Each number is 500 + 40 x the weight over its row's rms, rounded and kept within 0 to 999. Layers, rows and columns count from 0. Numbers have three digits each. The size before them is the row's rms in percent of the matrix's.

# layer 2 attention value, 128x512, rms 0.0263, rows 94-127, columns 320-383
102:521474515451541453373558518535563512477460454459416515538427504516493492510463504441473507531514515519488472494529504481518453511492512451490466512498469480446408444468427428483501490438558511
103:508596445489469464532508425470546491482540434526482492499511496489466484511516516470449479507514526530519563552383550550582420493467492487486548536540508487463487508517487503509526502480482552
101:507525477497531542502436460587518503448500493502450470447575571509503499514485528442482514553582501499382431537416510522546500517447459539559532597449465560521487542531528533499515489470532501
101:523516565476528582537543443553512530462539542520522484543544535514526511509395480495501551545482510492475555452522525464541520539486516423479531538516417463455451398447612506488482433417497447
099:504500537498582537513498526467452482565500492515446543467498507442497549588501549445480462521510486480446497544474481520479527497492515457479465537518543460483421472515548460564450505492560465
101:475485496495539470493462485498524524505533518453559478501453473505498506551496444493482424521541530500569443483538472469498507472552527539531547516565516484510564486463432483514508496548467482
099:501496460575505506555501512502497467533533508502393540399564538492550469464467477488477499498463455428514455547537542571510538444434493493537486483560533499461521490479515544482487483478518623
101:557538477525572441562484608490433438495514507469441466467530480549523491548489562528465499491482445558465551498480471509404556513412531467472557528443507492500457482465441457541507535538538518
102:513521475510541504588627557515519515496457514441550508575498536584529580508520519540552495509454518513469503489580482477534447484512452545483491384490519487499515476451493553534503511492559537
101:525531520510502548500524534449446428549569427468531467532527458506497564467513472463468560512504549518462443519520493576540513513528446532479492463543467498415514490517490512492478400502492558
103:466529453479544528507496576464420528483430533508464486542538488524503487497489473577500481463525488536491522556544512517510417503521489509423489468499484534502488485473500502547469511524453480
098:498496450468458524538525483523496480512520497417520516486518464505413518485469463502475487470569479469503476493578414496444519472507593491492548397543518444491569524457447474569476495488480457
099:552493508519582496565501478479485493516557434446501450512531542461462580532542532509534518556544550453521477510556549439515503506484410479498475511546510429397557459571500454562450515485476506
099:498487497489472504562518384445489527462489478495458415499527491562467399480548505458538492497503510515427509561490521531478451548467489520479500453433485481530483528449479515484500470478525504
099:528432489516467547459567416454486493553467556439484556513558479468517518463542490575487495584519500463473589456465487491481444529505529533426493497517474567503489566417466467451469494544559484
099:495515475532480440554521529402454515484539517509542464532464522483498458516504470500518483556515526496508553436468479534529525461562410513470548469558522476560522480434459501473552517463559505
098:465534465504456494526527559524537555518550481396547492504420505425477500510481434527557512507539460598543531534543510478520529563411461568582491606501477510522553459501523590504574511537443424
100:485477516531436540452509473543533454447517492493501434432476504494501555486489486537508547476530446446529493481511481492477422518510459577457507539473440584555567484495553472470575567541538528
102:476441513521607534509551508523558441482510421562544448483503571558572615517472474467485516513467502497573487477507463511487428490465458504544514550503435469513437527516509483499508464569579423
104:460494480508515543513522492552470537529512541452457475542508471561488547507534528470469505468589508419451504504393474556434432520438490511563519516460489487460613513557487449520515506531474495
102:486528506468521518500514476437471466513459522480502493535555485532468511488560551488537532561511510541502541558490434556530419473509545402593580522464434502559441503464463525511550521521550498
103:477524515491527550478451517553465474493456476490518537552544509398557479466508444583544534461482456526518500535481425524494569501568568513497515509510508463456512523456440518399555501541522553
099:541545524481459592523469456468538501524501455523500522506431458538498472467501492485496445450564513473514509462517549421479520508451502462507537479471520484545503457492477413579500502514534450
100:472519508505474458475461512477481476438463562544527589508537564478545534502492455474516506434492474452453484547467545535553510499473578457506450604465495523550529568565486513494512472500422478
098:497553482561482442441506542493452543460460432473478549525518539489475441477538509524558466500514567530596547463506475474526521513524490513468449500505565505527501530448441528527495517494497493
102:529480505471493461435471503509495532511495480561512524485489537449465484504486501472476565523473518434529535460539542563453558497490515515522549410489456525549455509491533474504489577503471466
099:522530532536532491498444460499500593503489493480473474503495514481503514430540490440514500489469504517484564517542475499471535484476473486500497505536520453506487556500488511455507458585488383
100:463552512509512524452494572496495500479483496423491517554515474448532460455500531479496524500474526549523528491395507475526526451478523491469501499435497555465502451557558522521526463498505440
100:488499462467561473412487387432463479501532433523469492477533577458485470523483551542515582534481509465533572514526468492481511535511508486437539483505508545544468479501453530461552462436489483
098:542477455454497453485525491516554536542534429535567520571485491530566518503534504497508483402539513520473472478518443449570567481426495530511520458460409545471444563516487599478486497531484481
101:534554512504455445484501462479453469526490457538443508454546538564548433509428568471553425497470392437534520520404543495489511544450480401535447507532500490552522545555494551437539493445481539
098:469496490631579475477532482510466553511497492505492533559555560495485477477477525552434552542480488573454488501455430512486413482535479566495475525495495516465501419550559452623515465499556428
102:492446499506519438452489493502431467503520496491496514444499502537453495462484523472449616504543493532469481435440589506482488455498555478424544542351454471536485497520467378519475510517504522
101:544577447538561449512547506465533487541410520518485492478477509437466475536438460537478452487515485534525464470460465450552448488469487508579477469477439480467527544528470556510464521446535450
# layer 2 attention output (transposed), 512x512, rms 0.0327, rows 94-127,222-255,350-383,478-511, columns 320-383
096:490558507465539425538575449518515509542533530482473479490466563591409530496589500465549461532530528513530566456492495415467497507528500569541414511483512486435422550460523579411479447457544569
100:512573513484454456539547487495512401399558490500472479471481426577451413472548519441528516471510479504451527544424525557514490540435490506498475477500523549434506516518524506492534476419455532
095:539394440454540457493505549530457458462492584538399445495496446498534497518498425553466463509497496459545484499459514541534509492558508566493588508543441552492506541476537566517484469495508504
097:478571494465488555413465522470478584450561462458541561486519574524465510528538463620537452532522492473563508464509460447509475543439476532469409490436529480485380340520530520535505549574520527
101:489502534561459518491537555494467563560502536480508490467564566490462517471526539512602521504448499472425412420526443588526466498490568520534475457510450484457518507542500466463564515462506517
098:544520519495518515396556482489515538503612498523508498485554550454568473545430472496501454539473515469407471477514537514489482506572481520520512550487455495516519471415544428465458527488500511
101:505464483468548613496504540510488499541500501427545496489547510532482454488478473562433538459509592475505522485462463501566622463460546439445449489525519552525440510537437530522506512521453535
101:469537483499463524479619457528429580513473462525505642528521484501483487533513483530374507458555511575550559490533531530506529481496462519544513530484517502488491529413465486481435505452563435
097:547483469474438450502505515455466487492522525511522346525520534573542496481462507455438503512478509544455501536435534413468490515495545465529436448524475520532547440615552483545422436481480522
100:493572514458463533535455560428472467544561490509537531456513476500483521555526514505488468506428455546538437562511509456480481538514532595517483535475422427443446458396475536422531537470497474
090:447496507425525550549531467493431481534522541526473537493553540487530541479481633495485524531506546448499532443522532488510466485381522501489451545546478490475509518575385484502436589534529537
095:477497515476546508439462551452513518521438525549535508486565427539494460500404501518522495448509513476507465478516511504533492433522435427487460451553443461532471541406436497504487476519534472
097:504492464463515499484577438492545505431452495470494531610498437506484476445462515455445496457444485438527478542545483455469504501537429476546571492494457510474508468486413461472509524495529476
095:465424564524480495403533534518547505523444551532515517443507476461503537563496492457486555471423526583484515488604528575515453574415496465429461549497430524574528445521465547558476495426533506
100:476522616505451420484531439458453478484500503543479459572503494518520416471507453594482443512561560568507496457462512521500455534475445512487438531491503531493501506431446551480551535452521547
096:510525531570533477489568508456441511611472589544499440494450530499543465497445495495539439500530482523546503506425487553571490489513475505480522529458491514524528444461485475487517478526552468
093:519432439461544486398499527518494508453479466516512452505440501403445501401541454382496564549489454552523482566481497514524517469504550481534547527496478563492531471539398514453466505544554435
101:489519520524524481536433462538545483497481546452522462464515511549527454482542558518440476447489466432540540478503444501548474420535477443501459512486508538518506466434540540459502539480568564
099:448508408488515518533460517520615555541441461500481477543521547531524499479477494418475498452472572446478455460461451530513525544449425494461451485497575445508494526570514453415505524475494552
097:477482490579463485499490507528481517525562463525485552508385551548569520482365494543462512550472516497492424533478490502492479545545451551429492422521525523569491444527477512489540498527514456
099:494490478393570418505489479452442489486455458489496493527487509547524483431490558536506480468557516434520492472465510528500496500537559517520528516526488481527500452562460539505535482589535503
099:511405459541524493503448472547488509443490548523498479527574526476489497497476485543530444467523528565476485460458436570512471528456518458493469541384472487478424530430513435494585570504531511
103:423503445525447507531522445558476529526549468539508523445443404488577470533460482480497430539567555531488435507501478559462466463533551600445488479494497502463446516463484442532481510536517521
100:504522483490545505506454452435524526514473532469518570430494467455450570517492509534565524523546529496479515478433497511470430467521482500488489519455458473434576512544515500447457461382458519
097:552499507543478504507544543537495502539419473516566540505480524478487493548520479493517455515510450456570408520536477519499506549453494501489525483501522473551439561509429544540545577504475410
099:555534508576487510523451526487512462516550439453504559539536469465489504477416505531523554453565540475547493462478532471484482524430545500428539451498605494520529509495507517500474517522505460
090:516473516492481540446424547441431493530451502519492522455524493473487480532498515475527524531448470515456491481568511546461527442538547531519492483521487496488504523488493540471521475453496444
091:480479528525561527445456566466429510475538462552551486544440418503502474466523442535545450474569433474537570524547487530515486513508521547488450544485470488510491472469584517536502500454493458
099:564505479524500487530544487472491433433497465497478495488557473521474466507463472492445486487465472515527565480495512464516522531452499591517426484488531543529433488578432448448562503433458522
095:473520472486431545507477501498458492472431457484511487542487425432552516430442571536534497517464485605488515462397472466478466460492546572503475468511479482482530420489431510486539553486474472
098:498482518469563510485495597470447594500522471420451511483465486454518443538443485402502561536478483450575439505468571488539459485537558511509455483478471442400515442410552457485540466404500521
099:533499498552563494461523493467436566518508523536515513532561584444486424541497529471468497468541515450495517547428551434519483589524438591447483513444516519463539463540556505547516520487560465
096:414571508522444521495454525527451517562440496481445517502466451551422450467486504505512471580461417472531473473502502366522542490429441480481517482462568509502470510529457508447456527468509457
091:520500517458511454511520422498493508489440458556463461517495496461417502514434520542533500513438467508553481473526520443503518483510519482515496541472411493418497518482520501492501489494523494
103:501435474492505520553459495460559471531469458497534471488424493481484506540534551506547553497495482549458506529512431451498508408499486539538483454484487517443581498447459513500484541518429480
112:483466514542436494477498565530507543474575548506492532527537555528487451593466540523534568549533502506476536497580462481528507496508510499542515482485483495578546454516529559488485510480454530
105:448500526506498488496529481514533519597506467447458491451526515479488512554435522450538471494463492515507493457560483530500568515479467495448559530469500537506481508456507516441535549455524574
110:516503480518507525585528532515560487571524482525443564561511459499516525483505498486523521514535482495520567482482512525442510467419477510530524556582489530426531494437466450494469491439468577
105:592590512527423406532511421441521465451510440511581522520508463528468559486447464476469531517481456615547576502552469511479503531509505480546561505508491518523549601484520527454519494475516493
106:493484567512492570570455476486502475473480462543481427527511495511472580489566532473521523524481446503468519591477525579437501497518512419440554399463493471466463505445413530535569539496451448
109:500569492447413540478473511514519484449451465446456542521493512524492573540547531517499500539526472479463514507477485532455476472465521532430487522452578495582542451481472494504542470429536596
098:554504510551547510457515532553491502439530511525476505564456475459539537524461521478534468560480460474486500547462541572459521435529503539542452486513601476475445536623476561512557555480479523
105:464515507518547556473492471475519540514536539550453472495523556496477539458445490500456577433473557491513529488478539539571480516494566472469449529513504474503516509541467512426573462529450491
106:512549455436585452505477512517506465495463480510464551497531509486539510485511559481562428480528513506514452405532521525465583534468523485495544437507495490448534521442515513449501519525476543
107:450534498453496407425549430525442447506583471522428420566497462486548458557545407488549511514490510486546456470463483450523540561505515510503590567467577413556551499536513461528476496492489534
107:473457518569488520532498519507424489487478602412490552553476525505481491550491473554579460488546487492487524509470492482567552466556480536551521556483451504475519457449482553489522493554526531
106:473476503427421459466493490500540553531466497476565529451499553497478569439470576544528539505470468492508431495500563521485431518484538542490445538471475559536481493499515508497455461550472543
110:535476525479519488467480555505492577507476441501486497562434440564484487512522501506455516571482574446508454402582472502517503443449485530537533540495463538536509506525432550535471492554464538
105:465463515491523445515539446526501540466505554578434506479532548494500530530452478507445426488456561454490473421558493468533497493450488546427525551506494477469433498516528482504490501511493581
102:461463552483492533527418533471465515503472490524514550481582480516498531534539554570479517495534529454536492528536485463398487450509534424500433558494504538516487563559475526549494549505521558
105:463516512457501579465475517540479457508457604499511550534482396533486543517548460496502536546497458446434494487463510563477513476473519428432492498547546459534492519537627407468517517484504454
102:511472495504436508425491527558516514607526573485467476519479496529454527587431541465451439562562498530521431511501485521494458452483447523410472425517524467498482538430501564522538417531502540
104:536456574485385520461587453557486425540467489450510486538507554558518487483481534502441507497556484517471434570496504507491539460484442503499440491507534506497528477508504546571489480495460451
106:551452466471501451510536507554515543449518495534555498498510520464452497491489527536536472516449563534441486477533482573456526568457534541516539507570529533498436527474431537403517488478463519
107:446511521487507483460441509483504515540563530568524552505417549468552446481433528489505420494441504467558509486545423479527448449412462495449422505497553556446568484499499454484505456483503490
112:501525513459483472491467450511517505558504551533545451597505447475587522539511553490472428529474449519424526518477503453548519447560459472508474506515520442483453562465439573599564486497484533
109:530478494520488475498450532536486468462556547461466542445549538446522477581523491542469442471548449491511485514505448469562489495440550465521480445429511469546469553487437518528440497544477493
106:467592534397497527542475511509559487510509480481476540445499526543506444518565485545445485466567515485556537507529543472514495549485486508436451502480484467537532521493441474480493479490489483
104:597545493487495488412511450517509464502555443549420574503525542461508532563580532491491434564529414480514503497502424435465462471492523501552484454487436476502488455499443472524473588578500523
108:498495528574489553510535504504511517499569500419450451534470500560535455467511438501501465508501513604522501548501456407531415509555577503492514512503507514492513494534502553604539537473477485
107:510419568487494537481574475543461497473511474440550583457401478563492516546496509481503554470499433488544561510563517550435510499452438472525473477537507550534511466501480477534557485555538477
109:490427429496471512505510524458433444435517433562532438448571511410514570476486507536547594433470496524514529518455506551451481493472514504490514497494554478533508555476546509439509513550547544
110:544531582489481483433490528566502450453562537560510529545495464495472549476518467544487509516572505518507507418447491479534529536461484551495546455509460486540448407510532452521583510522488493
104:475464543466491525428501521477473475452545552450471452534480535548529477606554527437494522506533529508453471526448487557546505514477534546373486585456487486461565518550536497479515566481548528
108:489583456444493485428498482584564480443490510444519491474467417517436507505507545500464545490547542486530522579478482443558518574491560515477466491505555439483495500506385526472498578513445466
103:513461459593460584486548457524568410577507462469453498482450538557502443492480471487454508530482513548524471402512527504464516479478504441468431468514533511474426490524580516445500479575457498
108:515434467546519533510498487448495554538526466509473422531500444553453477525524447471523442479510509541513465538612533512579423471407488635561493514557469484436494486504496575573526571567431476
109:516438543593442440542499544468512467444490517499505518469506517503527458485473458510560572574492522526518543569426459472570450465480502522474476459502469496526578515528588526451443508509510484
108:503476489569519485435439545483556462480456545532434580515494599547476500547501446540558493486557470494580491528537525496510480480481555522501505567542489499520478507471481501515559474496473518
107:520513454586482475510481502484497553503524447514450436502514548450469541467562456527491501461449514513510492543544445557478514514453446527548553550491558438535527497500483520497515512456543487
102:466503448498548429493468536542478510445486537475428536451453517501497545536441489538499494511531510552537544536499401490529471619466505520498549524445487541510501525495462478525536539510540513
106:439448498526442475515504487545449529405412518538535548497553485485461500522478437590514474461449516521481556465520519487462548512475591473538484499441462431522489468435586467503445536531565526
108:417530525432519486491451469472470495470538517525529493537535434506514623566532521482501510526528438501458519516516485431509554522575512513485554510472549519445464519486526544597483552515520502
106:545518508496513497474501536497513461577536504474504506497501520518463410485500501420431492560518443460468500521487549453497622467488483538498574495478491557543529505435509476455462510467487513
102:500534563516452525526506451495522602490460533462444474515540496478533513532420571519381531491533480534618542532554479551481567491399488515543525503494474519492521485484493488532539555484504468
099:552491530522498510461493512534447469533472502610480552479537530451515466561596525488503474511576439483497459521499439482466515495472463569477482534419501467498499475494531489537429438496509475
108:503534555415479516482525556494499497517482524513499467493570511581514576553461550470507485440506553548441511491545539443513502548547473554510464493519464481540521476459482569523488513492519493
108:439547459457443566561554522512515543513484481477554466490503467534487492474514508569491412485527504537472495541584496546483481523500423492512508521519529457480420538513507476468480471520587515
108:469445451552458562489499553421450462512495495482423532555532586564428513513506532535545514477493506530473514481450477564516511449432526567437483540513540530440472449484412606518462560541409492
101:542525487511503499557528413477538461489506476436542504458532532500552425557535514490441513427483574507485581475522477519583450493511468481525477478512541465493484466448470454491421455515461547
099:499518547458472548587471499509497496555530483520455521463470484517468490508477552604499575438442547562509510485419475528468507511438611493551488484536515480469504439543416539489510514487453493
100:472503489435499513468434478470506477511485499449504545594532511495425517462535535501556523461473523534553530404476533546582547538544515460466582493456456501461488461528522507504541492470550500
099:505476501454552498495569573502547484495560537519602525521580476534536469513504531491489534602531553520535505548504524504486506483547552500546467498511548483554522477486491506483550539569464479
109:563498524556492513529551476489568532504529475468508557515498503462467507440547466494490495524526526604478476489545583483447514491485522543529438519527469531462484575492498469457477527524531546
102:521528509457541446544482512501525471448462513461451486572459434565439486544497496519587501464447473504443536550502458447537499557471520506495507498500539507530500532556406535432538511474523563
107:568433498520542463502520497466532471458498492538527487491467508510499555537505497553489486575437494503454507392447584454568418507537487471501477403481442536500508497463523438528531476492540548
109:453510481570470505555496474472489512540453456486431458510468475493559569468501511507521521496494510472561498475495492489525459534506448544498504528520456464446493419487470483490535508459533532
111:478532528502443497513453471499490599533551503571502541520484503565521529483625509483493425460581556530482519545497511476459425516503435488471503510509568474493488500509455478548455523489528491
107:539520520478512510524445463497500435524501441453441534422535509564490515508488516415536477539454484511487542559555506523465438498503426461532474459504477511469411593558430592507498494453593419
104:494455484456400512447529521575520551497404497508460543568519454498460577498433433478509565473492440414493514503447517553500523528504479550496519559453492447418553490493488445453471507510527512
100:526499552555449564482509486443494508441457526525431484443460436495558478447494487445471443542412462520552465496502474479441521464487510580475512555429497463485520499532538539475445534519485511
104:384507528535503515549541416496524512516460497488485470429547494558531527496470450381529503490451468482455512598484516470535528520456530414447470498527461547495482451452511555518535545520529467
102:497547499577487537456542497539511481440533532528498529489449491489525511449541489503500488514496452483559530523503515545501535464469535544411451524440494442473542507469428390520418529486536482
108:456483542540463452511512514510501561547519500498527483446477466544503497426473504442510553525503464506431518501510484555437504514538537522486505453476492490519521546513463532560516448498512535
102:487451543541547567469458547512567548512542547475522487479534478524504513491505451447568567412518491505549557507492434461488549517493477518468488538499511515451500540580485466425484473494497481
101:524453589498469506479553461520492499547501450507466483502565519498498518587534550525537509440503468413551482449499515426533496443492527504544493468543481456511492491507567501446535558506524385
101:499496451460517504474486450492492484475507465501439520479484556534466464512533527562580523518415525525436528533489509524492510456563500560459535520466503551491468437472536530497458467515569523
105:563506404453535585557513454536541519535525514553586494552511494507491478491554451509522552545540467512481493519445523531536500491396532482484523497493448407422453502498475604502491550528558453
108:557538545462486491482444491430529527511544458491496548507515527534477491537518543563513489473524455486524503518529456561534425520563450528486441471475515476453484521474551549475490496508501565
108:508486523513467485482469450510530426487482492450462523532535506544461506477531534508510568527552470605514433439544440502490447535536479484531544479512519512511487435513562528557562452502546504
103:536489491469560534526546584561434448465494507502476470540514501477503475508449483507486476516537478438521530566504518504443471512485486527517525518474500499500509564509508549491476525531447586
106:496540478518468482465569422520504490524467568572454390509480529456563519532595508545506513468505520490520449573565478528500580506457549511506538528446464502458557513550497499480460480484510468
094:493542479468503516465516507618508485496529441479475469453429521521519495533572447522530488561524502490419440505477545511406492493456449521504429476496597449474476503486451537498446536449545534
088:487543494469445491500527467586478446506480559533483558461571567501575499491511592524408467467514504563510599454394413510611468462511424551523514492482504462512556547496484561453425527452426526
094:494514546410485462469501499455508562511517460476486525389487545520536549548494518480458564435518414514487540582470496412473580441505543552504532547533507509543466573536427522511487524482525414
090:532528526498442517545531508549438506516502470519411525461434515501546465504553501506431454549506574493471520553492524470519494476506448506514533533491445486508461477499448514540524524517512454
087:529454472489527479499567515517486565482471528485588494455463515465456459502537533539431513543491471550539533454503452530472463548549638439489480523498569526554375496480494534515496533489436522
092:582426564473522505477548508489536491490507461507503484459482508502583520517465526472526488592462443475507500573494503552416539505493508465465585517473510523515581533487474460497479537464560517
083:429502553490510455478498490484519525523543501495426425436516519513481469466509521507410493504497515478550509568464558488474512448464561585530494514494549560469520526527535488493554508560432481
099:545468476514563498469557432549556484521454461460465517501545477478552507512531584512519479506514482464443522505480493520466433511515447504426503503457491433487504530457504482512416496558541493
093:532508561531473416479500484434461499457487594512549493539523565512496579445518526464523537537516579543506559547460541481488502454452450543505564471545474541465540464438608490498491543443513497
090:515474483451487505524483462516458455524430451495484498480536452499513502518456481473481458498513514522518493440546470537510590539574434566512472529445487521496477464451451566507490489559467479
098:480432490473414552465538506478536514505491545478479437600513480533407449483526493485491570484489513524505519459533504533403487495435519541483477462531431463463570448496570465479503526540452550
092:563468468508496504489423506504504503540439508518496533547500501536447569497504436585452484463476498507477514513514509490471542495433473438480440494487534495588441453477510453490445508536507565
097:528484496489534490501517524489530557532464506451545479496506612488452497439516454446499539495437545519547499505521499459523560494459487514425476495514448543444505498561535519493449562550474463
095:451494551482529521479436511451495545506484439537519526508489476560426550512495457489459610460500462471502497487476462527476526413480521536476506464422470517510542565539477528452559514569477481
090:522507483470469439462551473493523458555523515475556466454549516514560511526542485520424554492506462536483483539370498484451533471505476422474444445510467532547417515543506496512492614475531457
090:468465528501524457548517534461505484498515465471481480503541406507447493467443512484516519498514505507503564536449536491531444546569442521506533460586428533501527534502482480551462458487505459
096:436579433449470519457461488511509462505426567497460474568417488493516470542523521522402498410479522438554506500524439547531566526482539438421393490546504522530544500522559489513481484479509552
095:521510488485432521542571456517519548489441525537450488524473577459480441526535480447490447508487516556541558536460457460547536570454405486472466541502484463541524561448504459530497505543601431
090:508498502465512487460454525493558473520460425511486516462533427507537520482477480451564524512527559501501519470504479530446451589455431599527428528526501521512537535491543508496524468526552534
089:417442499481501476474500484465439552518518439490463459505492513472396518545546466533475536565512497427464494510513430517490500537531489558482531467571527471524505458541531435508540421489451501
091:452488498521473459472468544492568517445443462456429496442548516502485481454453569492508512465485546500522432508524424547548431563538473456535511513398465447453492472486540452450489528564566499
091:533536563445500470509474483598482542530554494474501452523495447469522469463538464467537458491522533486495510539498475491500524511474468503519449504457548508458456465455470483537511549435450532
089:578498562464537478518463550543523436493510472548567534504466484540490486558563527558486453508583414503524462491510573503493495362458542471480479454440533534474424441545491480493528549505492570
089:502497429517462488501518493528521473510511563433514471473499458493492474443458554512490468528479425532443440516463496507507497519555547484431481457496537461489540526545465463506541532526423523
090:475466469495511459440501529524461424499593413509419536548493550533421452496482507559574437493433435475446482514561560523477498504535485570568509518496530460494548516460510470444498542540459506
090:457504563486450561442512524449457582463539541519548486388520556380485482476513484530497544562430481481527497500469503532475461462462548504510499485513510559541446529503549577528477558537546463
091:450467520512559590537459489561513536478521502513560489445533481498513539576490498547496520487522429510446531588504475487512495474438566473480535523487466635511534387538580522466523479480513503
097:524502481503496508531487487497443469525563530497465488509444557406493461480563522565531507547530519462517570499499531475485506504439495507503553504429503498503417482487564482540484439502499444
091:541494495450477492454412432485481540478435508448538510469469517424533461507515530447563530502436450504513487487448480547508481526485489497409454486504614483512461447523472511501550558584545498
089:522515538505494454532541508527470541489544457481470512497514490504575477460565521484506507492467519500468455460501451486518546511434413494489470516505560490538519530510518574519497561523546440
091:536517494455528455580470476489492528579465438508516473539508469508537486527464545517518497508475459501510576477528555478592491484559561465483544465510476540573436468498482507466503542525484483
088:490500438549461492528438537452528514546442477511487529569480478551501454530513524453443443565418491517505506470407451601494493439486436475601455516478561519438469422555478539584563474474559520
098:496556548395495456516524475483484498490509519496494483468512497499479493451545456398415524520481441517527481489384488448449498498504420436457391471518480536553442533446428480495425518512475468
094:537490553528495439469485531459450552468477493503482484542490436537508509541522546519545535603452512474453496546527490448568409516530494513535483497570511443486475506511495534544493569452517436
# layer 2 MLP gate, 2048x512, rms 0.0377, rows 0-14, columns 320-383
114:474562512555497561518534487504596540498469428535578476535587554546542493530517519491597526521559387461523505444482510556528441430572476504507477550538527579453514436450568423522561538436539494
104:542493467534448487451555475609466531436466472493554562450515465485523452535482536488536588482502575441443417485484546501477525501541494529571502526489460446511522494472551488507538466510529482
105:526526492473599509535521471502558474467451475475511486521478477528464482436513434464487486486504487548422466466477532449429468537509521435435488543499537526546481542506541491513560448566531452
105:510565492600517462549516560432570487526479505440503457521490530459493455529499489558465490570415425502512415444506493492548521513549439439500502509476549521452501489500578570520522464548472569
110:593480532477496517532468505461513477514506525450473506494524427463536578520489578443495476538533499520482511455474530550446555528518510486576413405514478452586520471510431556532536498523429549
097:510481565550509467449541520470402539491495510555495480445491464495549485524445559545423515507540513464538461469570515484524520495452513543531541522458559447487522529460499472522572511468451474
064:516529534532497469530594516516512527506511525489544509489501512535486484571417585441494542556515500454441537578535571466479530517508513506482543500474443526493552505510548461501494504480477461
092:475523430508544436472486503492493503509472455444499570530529493377472524466513460508524470420500476518528532525432533453470551442523505496564544503496522535518554503493516493567597524507425458
090:470493482518520520497426476496455518523502481498553428469502527471522524536461479507485531526511481472459477504498524501528508486546489486459532505532548513524447539475521571481503434439500432
103:482544496513477486482494479469497456504504512457506499521506442453503564489515456516524556543565505479535450465445472495436535477542465514520545548473557434542501467504479498528392545477497538
107:496501501514502578582456531512470466500470561498553539482539521500417549507413467493526505562516548537548557530482569483530468522501409520526499464562580475429457529523417476454448489499542499
098:536530473479490472507549505461514491536429528452494531516437555463523524477528477490506494485501470445498477438564498444519527487476452447460504522506491478593474493472523522539470453487541408
101:492433512531492574548549419527486514459474458501502548445479439505547486457482454474438467541567472464497411524515412514509492465530568531541452500553469489541503521542514604525485570589547486
109:528513548476492468455515460539480435498479508464509496431466453455513484528485526521473448507457442526543513480517498436513472500544504430472472465517570475499473578470485481498521502573534464
097:523466531538468529518508491454431437426479535452453478506465482457596455509508482502461492517524526480550449512515522449476544476409502535492533491487495485510498505499585548518549478480474385
# layer 2 MLP up, 2048x512, rms 0.0377, rows 0-14, columns 320-383
082:511505565474472459491527537588407455485497543479542476544470518412438536530526497428547524464559524504463533449531470514538420450468548502530456477496496483450506520423495472531503479483509495
104:584517518502542436553517494562470504540451539508453420480578541452483529468473518549506421553413476553504526502574443571542424477450486513504445538476505473476493427554515464456454540576581465
109:504495485484477511528510546465490457481450539468439531540468521541487503530440499587461526504523498538513501573435501448455474580451411541532492516506493444535471519467481479458533464534551499
103:576548510497504570433570554535470459498561414461497519509477525485465491530505419491465470514486492505587502518511605501470533514523469576531505475541522469514410571511488460543490455506499494
089:520558463549481499563533427505548511511444456507499482518484496483501448481517484519519513520459512488502415483535501422524481461549450440457506499437543515472435583445482509534504518527501483
107:501447538517609533466500518529538511480543444513482536435517545513455483435503527490475486545504470518488472454494542463501499488532494526457453490484454497468482522463501445439586486567511489
063:527520500481492481566465499523555489510535502493553464510539539538500479524545523567517501527473482494457507351450479451455500509557439525513503481515518570495466426474510484479499471535530477
094:523506421478560438506518524524465535489498555440497477527577502583498518517544496498505621535505570493488459439521485553571520501588518483491495534559524471509476476522509499485532505499517562
096:489491499544496487543464554430460486462467452451513536494412482584400505470527441517452480479468556520505544460475491523521443513502562464527483479542548482496447540469602499506489516478504474
107:536495503556411505501462512476547509500503471521529446567513541551473519478534551445468558489463470452461506483461502458517539559521493461489475496447459450443542495456483482465502530492553558
110:440494487485490590529473395541547433491465496476469505488467455475504524511568481452549543552499533542453523487505525519555416456522453497514508450552471439474484499528542489538396538488522444
107:497554506496495477482516523543544467554447489585494542536464490508450478491515492533435508465518450430490492539455495505468461565464502463544523449532524520467493448431551438464509550520522509
092:521605443475444471470523482452467593558557521461467499546515479544576465517465571507502498517500499565595495486511548535490534515484450497505538494524448463473444481501363517579513461546522477
105:597453471514518544458521484589536539525513433500533481605519459493455520504551504530510471527416516528479509461488485553535493485528502483473478528505549454526516466553519469471564502488493502
094:532462569479467432491485497591532452478514561390436452490494435493462475482543453513505483464533503460517491507522548510505478456409526524498501481479504538508453530527513438546498572429480457
# layer 2 MLP down (transposed), 2048x512, rms 0.0377, rows 0-13, columns 320-383
102:516482496434473411511511556499431480498522621481462529517448453446468558501494480475478450503444600551432472526535490494499532527492513434463555474466487451495534503482389474518417456508487473
102:513528488549475488489513539567458489447516491503524541474513486480480484555449521495529553474567506466430571462566545469481537431483569559499499501467480513452495451480322503521537493491511503
101:508433500524472511479523537457579464474535406472465575507482521520506515570557537553469519418407453499533440585493500440464586492500440504543512464458486526549520486558389530452507540496526491
106:502564520453538421511617536514469495565535468477499526486469496518540500492545543523499421546437522571517458457515467495501496539495429514458551465495542471505464453496511535511486408491528620
098:535505542508485540552537467480516471474457521467465497472511477447575538486519534491510495547506523498490578499487531527504548512523466533560417462470469445538479474439515541480534493485461528
108:502520484515595544501435532547492576431524442484460530487521492477402505528503516489625447490436448482490499504437490496506499437541473535519469493479574508471477429489512514497463495510435421
070:534445522531512488582539532539542465515487475461560478453534518569516489614464568506491544534493524511471525461553542465431530518518450542479534501493443544509500470487530479468515449553483430
092:536499593462436447467524498508465533505440514516473542454503470555475432462443527524517594493504551473580461463505505530473452511482420482495487504459504539541440518497557474458473502470521456
092:575524504449425490465512453572535512537428475471434468498484511523542502485545529463469486431405494466506494500507550528485443543510485475517515511461510519532474515512553508443522529438523541
100:526555524538482529522534457497513459471472544407445471471472562532547486485477507470551515530567488445543509497476535489474461552541512497539445547486556463577487491511591448512448522516436533
109:497475534479476468540471437516495434456497488476542483437494439571486539499500486525458499509470535501480539451438483554456418432491503536497556448427441475546434441483538516474484515564450514
094:509483506604475488491502438481488451474510538483535487531510442490499488564522514462457518489462528469484445478554521466495453465493528513481469538531466447447521574476526564525530428496434483
098:543500482521459474485485526504560517500449501472462478500502463477502461528502567492556459503560542487531537499490541452500453566532414519494532529509519475441508432512371452564523469449453488
102:435474481483523417461499539422462522487519509486449510493502501505504484500496480566508481477545475504437480517469500533470486504560571495383509477489562573531461482491389484506478475517479434